{"norm": "layernorm", "parallel_block": true, "init": "uniform", "init_std_o": 0.00498, "init_std_down": 0.00446, "decay_fraction": 1.0}
Each number is 50 + 15 x the weight over its row's rms, rounded and kept within 0 to 99. Layers, rows and columns count from 0. The size before them is the row's rms in percent of the matrix's.

# layer 6 attention output, 160x256, rms 0.133, rows 0-108, columns 128-191
103:68 53 45 57 46 58 23 36 60 57 45 23 82 43 52 60 58 63 61 78 49 34 50 51 68 12 34 32 63 59 65 58 60 53 42 74 61 56 47 47 46 66 66 28 39 37 37 59 71 64 74 23 89 59 29 87 25 59 43 65 40 70 60 56
102:21 47 53 52 73 70 78 69 67 31 52 26 44 74 42 56 51 36 37 21 66 34 72 48 31 56 51 60 34 53 59 46 54 45 99 50 34 43 27 46 56 57 53 47 50 79 21 66 58 55 51 52 57 36 64 75 38 28 43 43 56 59 54 94
107:35 66 69 34 56 53 66 40 46 74 57 62 54 60 56 50 45 31 46 67 49 44 54 53 34 51 38 51 56 46 44 65 61 34 77 81 32 64 25 48 66 13 67 34 04 70 51 40 54 39 60 60 48 71 44 45 28 24 51 59 79 32 21 36
103:59 59 25 67 60 29 47 48 48 65 42 70 38 44 36 27 51 55 22 61 47 49 45 67 33 48 35 53 67 61 36 40 42 45 27 12 52 53 48 62 46 39 63 51 69 34 48 26 22 30 46 38 41 42 75 60 54 55 65 94 07 66 33 30
099:67 48 60 79 20 35 48 62 57 61 45 62 45 58 59 63 59 42 39 44 55 80 54 59 50 48 47 53 64 72 63 42 38 44 35 60 70 53 46 57 46 57 26 41 16 55 66 48 32 40 45 15 75 56 46 65 57 46 68 51 37 19 55 55
131:46 39 65 40 52 40 56 46 46 60 64 39 73 43 66 43 52 47 37 53 38 27 41 65 69 78 21 59 69 26 53 55 57 35 49 52 48 71 31 47 33 70 61 79 52 45 05 80 48 55 61 33 00 67 51 36 48 28 70 42 60 32 61 32
097:48 61 37 45 37 25 58 74 42 20 57 49 67 68 49 53 49 48 33 51 51 36 58 77 46 31 69 29 44 49 51 41 50 28 21 66 56 53 59 37 49 69 67 57 39 47 51 76 65 33 28 54 34 57 69 57 69 74 62 66 26 35 56 39
100:45 52 52 66 56 77 45 55 29 31 47 25 62 55 55 38 44 55 57 66 58 80 51 34 24 69 41 37 41 41 38 59 51 36 30 38 79 59 36 78 43 39 50 40 43 43 71 59 26 60 62 54 43 62 42 54 50 16 43 35 71 83 60 45
100:46 79 52 24 45 46 63 43 49 75 50 62 43 39 48 35 33 64 70 39 60 48 29 42 41 40 87 33 57 37 56 77 35 24 52 23 57 46 19 59 39 49 42 56 71 59 53 55 69 28 41 59 44 46 31 36 39 61 37 62 46 33 55 68
108:65 50 75 29 60 83 68 32 41 38 52 61 75 61 45 37 53 36 33 45 57 51 56 59 61 46 36 61 66 35 32 63 90 36 46 43 57 31 67 72 36 52 52 34 73 49 66 70 44 58 29 91 80 34 50 44 68 59 56 68 48 35 64 37
091:47 42 45 38 53 65 58 41 40 70 83 49 61 68 50 53 50 55 62 36 51 61 42 63 35 47 51 51 40 40 38 49 66 29 44 31 75 49 26 29 59 56 38 47 57 49 55 67 58 60 60 48 51 28 37 47 39 48 23 58 66 71 91 28
100:47 47 39 56 65 64 43 42 53 62 41 46 30 58 55 60 47 52 43 68 57 58 36 34 48 55 53 43 64 48 39 53 63 53 57 30 43 49 28 24 54 17 64 28 86 55 23 65 60 45 43 62 30 65 70 82 22 73 59 34 58 92 36 38
097:46 53 57 35 47 59 48 39 53 28 58 56 58 39 55 45 50 67 60 44 58 44 51 41 55 71 51 29 71 67 56 42 65 78 53 28 81 61 05 36 81 72 58 60 43 27 56 60 33 63 30 33 45 36 75 51 77 59 42 62 46 61 35 76
102:64 33 33 61 56 29 39 35 38 53 52 64 31 50 36 58 46 46 37 43 47 42 33 42 68 70 38 60 64 41 49 50 18 70 35 46 78 60 83 44 45 45 65 71 34 44 55 57 72 37 53 81 57 32 27 59 59 46 67 26 48 13 46 25
102:34 50 71 46 44 58 37 54 64 50 51 59 60 45 52 34 25 31 49 28 35 58 57 37 47 51 30 45 52 61 67 65 42 49 42 83 46 45 49 61 20 79 60 49 45 66 31 49 33 38 32 47 43 48 62 54 38 71 51 65 48 72 44 41
099:47 48 58 52 77 46 51 60 51 79 60 46 55 64 66 53 42 53 56 59 41 77 50 49 41 59 52 61 51 56 43 75 27 57 77 55 39 22 25 38 57 63 82 65 57 74 38 29 37 33 84 56 36 44 45 97 50 52 45 58 72 65 79 33
089:61 52 54 31 57 50 61 45 68 51 21 64 36 49 47 54 48 53 33 51 63 50 49 82 47 48 58 51 67 53 49 39 21 46 21 48 51 42 87 41 30 21 62 68 67 69 60 34 43 50 46 70 51 13 51 62 11 28 46 62 48 54 33 47
102:28 47 83 18 48 53 34 68 71 47 33 26 78 46 58 48 49 66 54 49 41 50 17 37 48 44 45 38 47 62 60 37 65 59 56 38 67 61 58 56 34 57 72 38 61 22 47 48 41 35 49 59 50 25 31 81 66 62 96 33 57 23 59 22
090:58 54 38 62 73 57 68 59 51 35 51 51 43 39 35 39 45 49 53 33 44 46 44 54 55 60 65 46 61 44 58 49 38 63 46 79 49 35 10 63 59 60 36 45 31 67 52 74 59 58 44 60 42 84 77 26 39 66 49 27 42 56 33 62
098:40 51 55 26 49 35 48 44 51 38 48 40 30 75 67 59 50 61 47 57 44 73 57 46 33 52 62 38 49 58 39 52 47 57 55 44 32 58 36 54 48 63 16 62 38 46 52 75 59 45 73 45 24 47 39 41 46 72 37 27 15 56 51 62
091:43 39 58 51 29 55 33 55 56 64 28 74 48 36 23 72 49 43 54 31 56 48 51 46 23 58 47 46 58 43 43 67 54 59 47 35 77 49 38 28 54 55 87 34 40 42 49 33 50 51 68 62 44 29 61 40 47 40 51 46 61 54 59 53
097:36 68 68 69 37 56 70 46 69 54 58 39 74 77 40 65 59 52 36 46 61 20 61 38 62 63 61 55 48 10 44 23 27 59 61 56 59 35 66 44 69 40 66 43 40 68 56 50 53 68 38 36 46 47 20 56 44 48 67 64 43 54 69 83
099:62 47 32 64 30 43 26 31 31 34 48 29 46 34 39 41 52 50 67 44 39 60 40 20 41 49 45 66 52 30 44 53 85 48 42 33 58 60 38 71 29 67 68 40 63 89 51 35 58 62 25 67 53 36 84 40 55 44 45 86 49 47 44 75
106:49 61 42 70 21 73 28 46 46 24 37 44 37 58 39 59 40 44 53 38 43 58 56 27 76 56 56 53 39 31 42 61 29 79 48 38 57 59 58 41 18 66 48 46 65 37 38 86 35 44 53 18 35 29 54 40 54 48 47 44 37 46 47 75
093:49 58 32 45 61 54 54 28 73 61 59 41 31 37 46 57 56 46 52 64 38 64 35 37 25 32 28 44 73 65 47 54 42 48 39 62 26 35 56 16 52 62 49 45 37 59 68 36 29 48 15 43 58 72 43 31 50 57 43 44 53 42 45 54
101:24 85 54 81 38 44 22 58 41 71 39 64 59 39 58 59 54 42 56 57 43 66 46 41 46 52 42 57 50 40 65 53 59 61 66 42 66 53 45 67 31 52 47 57 35 67 61 36 71 54 45 56 46 75 22 46 73 33 76 63 65 16 74 26
097:52 41 36 69 68 37 47 62 51 88 69 27 55 75 62 57 42 38 43 77 32 64 32 62 60 64 58 47 64 65 36 32 47 25 57 47 12 53 59 48 59 57 09 58 43 88 43 76 84 30 80 65 17 38 20 62 65 68 40 73 61 47 79 36
102:52 74 61 59 42 38 60 47 56 33 43 59 50 64 46 27 44 56 53 64 83 41 50 25 69 43 53 61 67 61 39 52 75 78 68 55 54 43 34 54 66 68 43 59 33 40 70 31 59 45 57 48 47 53 59 52 69 71 51 42 53 57 54 52
100:45 30 64 72 49 69 50 74 62 64 24 71 33 43 66 52 46 61 63 68 51 53 63 25 70 58 53 42 52 77 54 42 70 48 52 66 33 21 57 39 58 56 71 22 54 39 62 67 92 75 43 55 58 74 75 44 39 74 39 25 36 44 52 46
098:74 42 62 56 63 70 57 65 38 41 58 77 46 49 52 47 38 68 48 49 53 59 62 66 75 41 35 46 32 42 38 62 37 04 42 28 32 54 26 40 13 46 40 53 43 28 15 48 53 53 41 41 38 25 38 45 58 52 85 70 64 28 56 44
104:49 71 44 33 48 57 47 41 16 34 44 45 60 37 44 50 45 39 61 44 34 50 44 35 39 44 42 65 39 25 45 65 34 51 56 22 68 83 36 38 41 65 71 38 35 46 57 57 58 60 58 77 03 38 52 56 22 17 12 58 37 48 59 70
102:51 39 40 26 79 69 45 53 51 22 72 41 50 53 63 69 40 64 52 60 38 34 39 69 49 43 35 20 59 69 20 37 75 14 78 45 67 38 59 62 42 73 48 54 58 47 35 52 99 76 56 41 49 28 50 55 64 33 50 49 62 46 23 48
100:53 50 47 56 33 44 61 59 55 65 58 50 56 51 47 74 59 54 38 44 60 38 56 36 41 49 46 62 36 51 73 71 51 33 43 69 74 38 42 76 72 35 37 91 99 34 72 27 74 21 95 38 74 64 48 46 50 38 39 38 60 16 39 62
092:30 45 46 55 53 54 43 41 63 66 43 45 51 54 49 55 41 44 53 38 57 33 56 42 41 46 33 54 45 61 56 68 64 47 44 55 38 53 47 25 47 68 51 38 54 12 55 25 55 29 41 46 56 65 58 29 65 62 13 23 61 34 26 22
095:64 53 48 52 51 64 36 42 42 39 38 44 29 46 56 59 41 47 79 47 53 57 25 64 48 66 43 53 33 51 41 38 22 48 53 53 48 59 38 43 42 36 86 75 67 53 50 52 51 86 31 33 52 61 30 62 63 60 52 64 49 45 98 78
100:42 54 61 54 57 59 71 45 39 50 56 62 61 66 49 59 49 28 53 52 64 38 60 57 40 62 34 47 35 48 44 46 45 57 46 21 29 73 74 57 41 67 27 31 40 63 55 48 53 56 57 60 36 24 52 49 83 55 18 43 41 49 39 26
095:35 71 36 53 71 38 35 45 48 47 55 65 34 51 41 64 44 40 74 42 51 49 58 38 64 56 78 38 12 64 43 40 37 73 64 48 59 70 35 59 78 35 50 57 63 47 44 38 76 32 44 49 41 30 49 69 57 39 18 46 43 60 61 56
100:56 44 64 43 62 35 51 39 55 47 63 43 73 59 50 65 63 52 41 48 65 20 44 58 36 54 68 71 38 50 21 54 30 39 39 23 62 32 77 61 49 36 34 80 75 64 61 21 59 86 61 25 43 61 32 15 52 62 65 69 48 80 57 16
101:66 26 43 56 44 58 37 35 62 49 21 23 62 50 56 72 41 48 43 57 25 56 37 42 34 35 24 52 56 25 63 58 51 56 24 46 07 69 60 55 43 47 40 57 78 00 53 69 56 62 62 51 46 59 75 40 41 50 20 47 54 32 39 48
097:38 52 59 53 42 30 55 71 55 46 43 29 60 43 37 21 53 46 52 39 35 50 51 52 43 23 52 51 46 69 73 46 66 50 46 75 61 46 74 58 70 38 37 21 52 48 48 48 30 84 55 68 78 26 41 53 75 47 29 57 70 47 73 39
106:29 46 64 43 37 49 48 47 43 33 53 41 33 55 45 51 65 40 47 56 44 46 43 55 34 59 37 43 54 32 41 53 47 58 27 46 36 74 64 47 49 56 43 47 69 50 87 66 21 38 63 59 63 60 50 44 68 54 54 60 27 46 22 27
096:60 64 40 49 47 52 50 23 23 58 49 56 53 23 48 77 54 69 53 52 39 61 49 43 75 50 65 60 21 48 49 64 70 43 53 47 76 60 49 33 58 25 48 52 26 52 33 37 39 38 54 40 59 42 63 29 72 64 53 36 23 53 16 51
100:52 60 29 37 36 52 37 42 70 68 50 61 48 53 58 37 18 53 55 32 48 59 45 73 45 36 69 48 43 57 45 53 33 37 59 22 78 46 43 45 57 99 78 63 39 70 76 77 40 28 66 55 71 57 42 51 43 36 32 35 76 34 46 77
098:59 22 34 42 68 29 54 38 46 33 39 48 29 51 45 54 59 41 58 52 42 50 68 34 64 62 74 47 41 46 30 43 52 38 39 48 64 51 42 29 42 80 45 32 44 25 44 37 80 49 27 48 69 46 80 48 68 56 40 54 52 34 61 53
099:72 56 53 58 36 51 67 46 74 50 37 32 66 40 42 43 62 36 45 53 70 32 61 35 77 46 54 43 37 45 56 34 52 68 74 56 65 59 80 20 53 55 69 29 92 53 31 50 70 72 58 88 37 60 79 45 73 79 52 30 20 41 40 61
095:44 74 55 43 55 71 82 52 29 37 81 47 37 59 34 52 58 46 70 47 50 54 54 53 23 14 40 25 41 47 55 39 21 19 67 22 78 50 62 88 58 61 72 63 65 49 39 36 70 71 37 58 41 77 58 65 54 44 57 50 50 42 36 52
086:57 70 57 61 57 60 61 45 57 41 53 64 73 27 43 42 46 46 55 35 46 46 51 40 55 45 34 50 48 54 65 57 41 48 88 69 52 52 46 75 57 48 28 22 45 63 62 44 35 55 30 79 51 70 43 37 61 79 84 62 55 83 58 50
101:48 27 70 27 45 45 55 59 33 20 62 42 27 61 67 62 47 49 58 41 61 43 56 62 41 59 70 37 48 40 10 55 79 50 57 49 56 39 38 37 36 46 41 34 57 42 69 34 52 67 76 39 49 56 39 60 40 76 29 24 53 48 50 40
094:54 33 59 38 53 66 55 56 30 52 74 52 47 27 50 64 64 54 72 54 43 54 32 68 54 66 20 40 30 41 48 51 79 49 75 60 54 40 34 62 45 45 78 18 65 65 61 58 92 75 32 56 23 64 61 72 61 55 62 34 33 43 54 60
100:37 58 51 50 72 65 80 63 46 46 52 60 47 59 42 48 53 54 34 53 71 47 48 43 36 60 49 45 52 50 51 65 65 43 67 46 38 60 64 46 62 51 53 83 25 46 57 70 73 45 54 34 23 35 46 38 24 30 56 59 30 53 40 63
098:34 64 43 55 57 61 30 31 30 68 31 51 59 35 40 63 41 50 64 40 49 66 27 33 47 53 41 28 55 78 57 52 64 35 47 73 48 22 35 35 54 58 59 81 63 80 42 41 25 63 78 63 46 65 45 51 66 23 42 77 56 41 48 30
098:41 37 47 55 48 28 52 66 46 56 41 40 23 55 59 28 35 62 71 50 56 54 52 37 70 55 99 46 44 49 38 34 33 57 47 39 57 37 46 65 28 70 42 36 51 40 48 72 43 53 58 76 65 44 39 49 57 74 32 51 45 81 53 80
101:70 52 38 52 25 53 50 37 34 57 53 68 35 45 50 40 52 63 42 49 39 47 42 54 52 43 35 41 55 52 49 64 67 53 41 33 41 73 84 26 64 80 43 33 33 70 49 73 58 24 33 51 76 28 22 37 51 53 63 59 38 57 53 64
096:43 45 53 48 40 30 41 50 51 37 63 37 30 47 55 30 51 51 56 22 75 31 67 51 52 77 72 65 65 41 32 54 51 25 62 60 67 40 43 55 60 55 35 40 70 47 57 51 32 33 54 71 47 57 39 65 04 64 42 76 54 50 44 62
095:60 61 26 63 49 41 47 61 44 34 34 63 32 40 44 52 50 43 29 53 52 60 51 55 44 59 76 69 53 63 39 68 65 64 33 61 35 47 57 33 55 25 74 28 66 52 53 53 14 58 27 99 55 64 67 50 51 42 67 53 58 75 51 67
092:71 65 33 62 40 55 67 50 71 33 47 63 48 41 38 52 55 27 36 49 63 37 66 72 68 44 38 32 62 61 46 52 65 63 72 37 39 47 36 47 53 50 48 79 27 65 99 55 66 79 63 00 51 23 37 68 55 37 36 61 33 30 49 36
104:47 44 40 40 68 77 62 71 57 67 59 64 60 47 55 65 54 62 59 67 51 50 46 38 54 61 46 47 64 61 28 33 54 73 60 58 44 59 39 59 28 55 63 56 51 26 70 32 31 33 52 17 38 29 58 55 44 78 52 32 42 61 43 33
090:40 44 51 50 58 68 76 56 32 41 40 33 42 61 51 52 49 40 62 49 76 67 70 53 46 58 54 52 32 64 45 30 14 46 57 24 70 70 65 64 75 63 54 41 54 36 36 45 48 50 72 21 77 29 43 48 73 34 72 57 77 53 42 62
097:41 64 60 44 74 70 38 46 68 69 36 54 61 50 51 40 53 47 60 79 43 45 34 32 59 52 32 62 82 49 28 58 87 22 52 43 73 42 66 80 21 43 09 08 53 51 31 31 25 43 47 33 54 51 49 69 60 75 18 16 45 80 31 35
117:60 50 25 74 50 47 63 68 67 64 26 41 49 46 67 45 69 60 52 60 36 63 49 46 74 46 83 66 46 53 49 46 71 62 11 64 65 57 59 43 49 73 57 60 46 49 65 57 41 44 78 44 69 60 48 31 57 84 36 63 66 62 42 55
115:26 34 66 57 45 36 29 62 34 50 42 39 41 43 53 27 40 32 66 50 46 48 48 54 50 37 17 59 54 35 65 55 72 74 63 33 23 45 09 67 58 63 58 42 63 84 39 68 36 80 44 79 77 78 43 34 31 50 52 62 56 49 18 44
102:60 44 39 47 32 62 43 70 35 63 53 48 62 61 58 28 53 52 54 51 42 88 44 54 55 50 38 44 38 68 48 45 58 64 50 38 39 50 28 60 77 35 43 52 68 51 55 79 26 69 60 71 72 36 30 57 44 69 83 14 41 59 48 60
094:84 40 44 42 45 60 49 41 78 15 67 35 52 58 57 47 44 71 46 50 48 46 58 29 49 64 41 31 66 59 54 58 61 81 15 60 69 29 44 23 34 43 51 48 47 56 54 62 40 57 39 55 31 65 60 71 67 63 51 48 39 35 51 52
098:35 49 43 75 16 38 13 64 43 42 43 47 21 40 46 50 51 44 47 52 46 63 62 46 24 42 26 46 36 62 66 65 60 56 17 28 54 46 78 70 46 27 80 47 67 60 70 64 50 37 71 47 60 58 64 47 46 80 49 45 41 47 41 39
092:62 33 41 57 51 52 63 62 67 52 45 47 52 50 54 69 76 50 31 38 58 35 78 55 43 51 57 50 39 38 66 45 72 81 51 22 51 60 62 49 53 54 59 43 64 38 52 47 70 26 38 81 77 47 73 62 99 61 49 05 59 32 48 44
110:54 41 37 30 52 34 66 31 41 44 40 49 31 56 42 59 61 51 57 42 57 59 67 65 31 61 76 59 52 34 41 42 49 67 38 64 47 77 52 45 54 34 49 83 66 38 51 87 57 44 48 61 41 52 42 31 36 60 39 66 47 62 22 49
103:46 50 56 37 57 33 38 14 41 57 57 65 52 58 46 24 38 39 81 56 57 45 72 57 54 60 69 54 50 57 55 60 61 75 41 56 20 49 58 19 62 26 56 64 37 43 48 34 22 53 88 43 32 39 52 51 23 56 61 55 44 21 76 56
107:45 58 44 59 61 66 39 52 67 45 40 21 77 40 61 42 32 49 61 52 42 54 45 47 52 48 54 56 62 48 65 48 44 51 51 35 46 73 43 53 57 45 70 38 26 63 62 55 64 54 51 24 62 59 33 02 47 58 86 25 33 64 70 83
106:55 64 43 54 72 76 42 47 47 33 38 51 58 53 47 51 38 61 46 34 62 50 41 48 73 55 59 37 58 39 35 52 52 64 60 46 54 72 50 68 62 85 60 81 47 76 39 17 32 54 40 57 46 49 66 71 52 41 69 70 70 44 39 35
100:57 49 45 59 38 62 70 71 43 48 58 64 61 65 51 59 52 50 27 45 74 65 49 35 48 43 41 63 67 47 46 48 39 48 51 11 57 44 42 57 50 41 67 78 59 58 54 60 41 36 54 56 74 44 42 48 44 46 50 67 42 71 67 38
097:56 28 48 43 37 27 56 46 52 54 61 50 27 54 61 48 48 62 40 42 32 53 52 61 51 64 70 55 50 33 67 56 45 39 51 84 61 47 27 79 67 44 61 57 15 55 72 44 78 27 61 61 47 51 56 53 72 70 29 66 19 41 73 52
105:47 58 21 53 42 69 43 63 65 71 48 52 48 71 49 32 54 53 30 48 29 47 36 54 64 26 41 68 51 58 57 57 25 38 28 80 52 62 64 57 72 22 40 27 47 56 44 42 39 21 55 28 35 42 57 53 79 21 63 36 57 67 09 86
095:75 49 50 33 49 62 27 30 35 17 53 72 37 50 38 69 45 18 58 46 48 72 46 50 35 49 59 41 30 40 28 48 39 41 47 54 40 60 43 54 69 55 59 41 55 34 52 62 65 16 46 99 50 28 62 17 26 64 35 72 43 60 77 68
091:26 56 55 50 80 34 64 59 50 45 54 40 48 50 47 62 53 49 59 75 31 62 55 49 42 49 72 64 55 78 43 33 27 49 62 61 73 37 60 67 48 54 53 45 47 23 39 90 76 30 30 44 65 56 16 60 80 36 30 54 87 62 28 17
106:42 39 54 50 39 41 41 58 38 57 56 65 50 71 51 48 59 51 43 51 69 45 43 51 45 47 57 55 50 65 30 53 55 37 55 12 61 48 40 38 72 26 34 72 50 19 50 29 38 49 31 55 70 36 43 96 43 18 35 29 34 77 54 35
100:64 51 62 62 36 47 29 37 38 53 52 56 33 48 54 65 54 54 49 61 35 55 21 65 68 60 67 53 63 33 29 27 70 49 49 49 61 19 38 11 57 46 47 36 45 49 29 29 50 72 67 54 59 57 38 40 37 60 92 68 43 53 27 50
092:51 40 63 52 60 58 46 47 47 35 46 76 67 56 63 40 55 53 61 53 36 48 51 56 59 60 76 49 42 36 63 30 47 48 84 64 16 25 64 47 21 40 25 36 68 50 53 72 31 99 60 56 45 76 59 34 50 25 05 46 64 56 60 47
104:62 48 65 61 44 47 42 49 63 57 55 72 54 58 38 52 67 43 49 75 46 39 76 48 58 38 33 66 72 40 36 62 54 49 69 65 24 43 35 62 33 38 12 30 13 51 48 18 39 47 84 41 46 71 64 18 47 53 53 49 40 54 47 29
096:56 34 55 57 56 59 44 37 66 58 49 60 49 47 48 69 43 42 49 46 56 37 57 38 45 66 47 55 37 48 56 81 73 75 54 26 51 43 38 46 57 55 73 45 55 38 65 41 33 35 41 41 22 73 37 17 65 28 50 54 25 20 57 62
103:62 57 54 49 21 61 34 42 35 35 37 52 46 49 43 59 51 37 46 42 58 45 45 35 49 49 45 55 57 31 43 56 48 33 63 57 57 81 76 59 59 61 49 48 67 56 67 80 16 60 54 61 27 52 68 48 75 28 34 64 70 43 46 59
096:61 51 28 48 30 47 37 37 66 62 45 77 66 55 47 36 68 33 40 48 72 25 77 61 48 32 20 51 45 63 62 65 05 46 32 46 79 49 51 41 53 41 55 83 55 66 40 69 31 32 45 69 18 40 51 55 69 42 68 37 84 78 63 43
103:49 62 47 65 63 43 61 69 48 41 59 40 63 38 39 60 83 45 55 65 76 06 81 48 69 70 48 49 50 40 66 51 35 81 20 67 49 31 78 85 31 63 68 51 62 29 43 50 56 43 58 37 46 52 94 34 33 41 40 43 29 58 72 65
099:60 30 64 35 43 37 50 50 58 57 57 48 59 40 46 62 42 52 30 50 58 40 39 36 25 48 43 31 63 38 75 48 53 43 24 82 52 86 46 45 24 72 32 76 65 44 48 57 51 53 33 58 18 44 39 55 43 55 55 56 64 50 37 33
093:42 64 53 63 28 58 51 41 31 55 52 75 52 26 44 63 73 45 70 59 49 45 56 47 53 60 43 48 45 46 53 53 36 56 31 60 62 51 02 32 68 75 55 45 53 47 58 27 65 66 41 37 25 31 61 76 49 44 55 93 47 47 63 54
102:39 50 36 43 73 46 54 48 61 58 65 49 62 18 38 41 58 46 45 43 26 36 50 60 68 67 40 53 68 39 75 42 79 83 57 49 10 55 57 75 65 48 63 63 42 55 50 35 55 72 44 23 47 77 35 93 75 51 57 69 55 38 39 39
106:69 48 26 52 28 69 43 45 63 55 53 72 38 42 42 46 54 50 44 41 55 51 53 51 43 43 41 48 55 55 31 56 22 42 32 34 29 42 77 48 21 26 30 47 61 64 45 27 38 53 34 49 47 24 23 54 54 43 23 19 74 50 41 76
110:50 55 38 33 28 28 17 46 61 48 49 47 71 60 49 57 46 57 56 52 39 42 46 60 38 33 41 43 54 61 54 50 45 40 08 87 80 56 49 55 28 62 87 70 57 42 42 39 23 53 57 48 60 78 55 70 34 26 83 25 75 77 45 49
101:33 24 46 33 44 50 23 47 42 69 74 50 45 51 52 52 73 42 72 59 48 30 62 61 42 28 45 36 35 39 36 39 40 56 54 54 58 37 36 34 52 38 29 68 43 49 13 40 65 70 52 52 97 28 44 74 24 63 30 37 36 67 37 83
104:60 48 39 38 49 41 54 58 34 56 61 66 31 52 48 34 36 67 32 58 51 34 50 75 97 48 56 48 62 57 64 45 54 19 45 34 48 74 28 57 77 15 37 79 43 47 22 43 49 39 23 42 55 45 52 17 41 48 50 45 68 56 46 20
103:36 28 21 30 52 34 47 67 54 54 65 48 45 45 54 59 62 50 64 60 46 55 52 58 54 40 52 42 62 47 50 33 00 40 35 63 45 48 32 37 44 52 27 83 61 16 72 66 40 61 57 39 57 70 20 72 11 00 44 51 62 56 42 67
088:40 61 15 64 58 41 51 55 66 51 30 31 33 31 30 21 33 46 61 10 68 45 67 44 51 59 43 72 47 57 72 39 71 45 49 74 44 57 37 59 52 57 31 39 48 66 33 47 50 54 34 47 61 24 57 43 41 70 53 37 29 60 42 61
093:68 58 44 57 69 54 48 66 55 60 21 39 38 48 67 42 42 44 57 66 20 61 27 51 60 38 43 53 52 57 48 49 53 41 26 32 51 52 76 42 32 61 42 46 64 28 41 13 35 36 73 27 75 39 58 16 41 34 58 58 48 30 27 39
104:40 67 58 35 68 61 59 60 56 55 50 39 44 55 60 39 53 43 63 80 44 59 30 42 58 72 34 51 49 47 65 47 33 82 59 18 53 52 54 80 67 42 58 47 57 36 25 34 42 49 63 55 43 69 72 40 54 25 64 89 63 63 53 43
089:67 49 57 64 44 44 60 49 33 46 50 82 49 37 53 48 43 44 37 67 29 72 55 55 36 37 60 40 44 58 58 81 58 55 46 79 72 33 80 48 40 35 54 27 58 38 51 72 56 57 33 66 66 37 69 50 59 47 68 54 42 30 80 55
100:57 43 52 42 56 44 67 44 40 44 27 59 45 27 37 51 57 68 51 71 63 43 71 34 65 44 69 47 45 46 57 45 29 73 39 42 55 24 41 51 31 33 44 35 69 68 73 60 53 58 72 29 50 47 29 55 19 68 28 47 43 36 93 31
100:51 65 57 37 67 68 90 72 59 11 49 76 55 45 40 46 58 23 71 43 75 21 67 49 56 40 62 55 55 51 70 31 54 43 72 46 29 21 12 17 60 36 83 49 19 38 57 42 46 33 48 47 60 32 50 45 41 66 38 53 62 64 56 51
097:57 79 49 51 56 20 44 46 51 44 50 54 48 56 45 68 50 54 14 47 44 57 53 37 70 45 85 57 48 29 60 58 34 53 50 32 52 37 42 46 49 48 34 44 20 39 50 30 45 19 15 36 69 55 57 67 83 44 53 27 22 37 49 33
090:66 48 75 55 24 46 48 55 70 34 52 45 71 63 67 42 58 43 42 40 40 38 51 32 61 35 60 59 46 78 45 51 35 34 61 45 59 39 39 58 25 60 55 47 52 50 37 39 41 83 50 40 51 49 95 72 19 70 26 35 52 68 66 60
100:47 51 54 48 39 34 47 63 48 41 39 39 65 61 54 54 64 18 41 54 51 43 48 61 56 48 44 63 38 53 48 36 57 45 67 40 22 51 59 27 55 57 48 25 55 43 40 57 55 45 56 37 42 61 79 65 62 14 57 45 40 35 38 26
108:47 36 46 39 69 48 56 50 12 50 50 44 39 47 43 49 54 47 55 72 49 66 47 56 63 45 52 46 58 54 54 28 58 48 24 62 81 62 21 40 61 46 25 44 69 65 43 57 51 53 20 27 88 63 68 58 05 31 30 66 83 43 53 60
106:55 44 58 43 45 54 64 41 47 74 82 38 63 50 36 59 61 55 48 49 39 50 41 49 68 65 25 68 36 35 72 14 63 48 50 52 45 54 53 61 74 51 52 58 60 43 40 75 50 46 40 53 36 38 64 52 33 43 72 40 48 44 71 32
103:63 52 31 54 47 61 28 51 68 51 66 41 47 40 46 68 44 51 51 13 46 60 48 45 56 66 72 54 50 43 44 54 56 78 59 52 60 58 41 23 68 55 00 66 36 38 67 74 63 49 47 53 36 39 24 35 00 64 52 19 77 66 57 48
107:44 42 21 68 29 59 60 46 48 69 50 53 53 71 55 62 61 38 25 59 63 47 48 53 43 63 39 63 45 61 35 56 57 62 44 85 60 47 14 46 59 51 45 37 50 12 47 59 58 63 39 97 57 61 24 52 35 48 96 00 19 52 55 50
093:49 50 72 57 39 55 73 71 67 73 49 62 40 58 60 55 55 66 35 75 50 52 46 26 46 45 74 48 44 47 55 20 39 26 58 87 34 51 43 21 54 67 30 58 51 63 28 33 90 59 51 45 63 76 70 64 62 74 41 50 64 73 72 11
094:39 33 53 28 42 57 48 50 33 41 57 66 55 53 60 57 18 57 37 74 33 46 45 51 49 69 52 29 65 31 31 56 70 63 33 43 69 77 93 60 53 51 41 28 58 54 42 48 68 46 42 49 84 35 28 55 65 48 68 47 38 27 51 20
109:57 43 34 82 45 44 37 57 52 76 65 51 43 49 34 60 51 50 53 47 44 50 42 46 44 36 31 58 55 52 60 45 38 26 89 66 43 23 57 78 50 38 47 23 39 67 49 31 76 53 50 32 72 70 34 70 18 68 18 50 78 64 66 50
100:39 57 34 54 47 56 29 48 57 84 54 57 44 56 31 43 40 43 63 40 61 56 80 48 51 35 48 48 48 38 27 74 30 41 51 39 30 60 64 32 46 46 87 17 55 44 25 60 60 70 48 54 37 41 59 37 50 26 50 46 49 38 67 29
097:44 55 78 46 63 35 55 49 31 51 30 48 44 66 53 37 54 46 56 48 49 59 56 51 53 52 56 51 51 55 35 45 66 63 38 69 41 41 51 44 44 42 56 45 23 49 64 62 56 61 46 35 64 42 35 56 63 69 43 32 47 51 28 08
094:36 58 55 43 66 31 51 37 30 56 57 43 40 36 22 59 50 71 60 68 45 46 27 30 55 37 69 50 66 43 58 40 39 35 84 56 60 41 77 78 57 00 22 66 70 44 61 47 25 45 49 43 61 38 37 60 69 65 49 76 55 37 40 71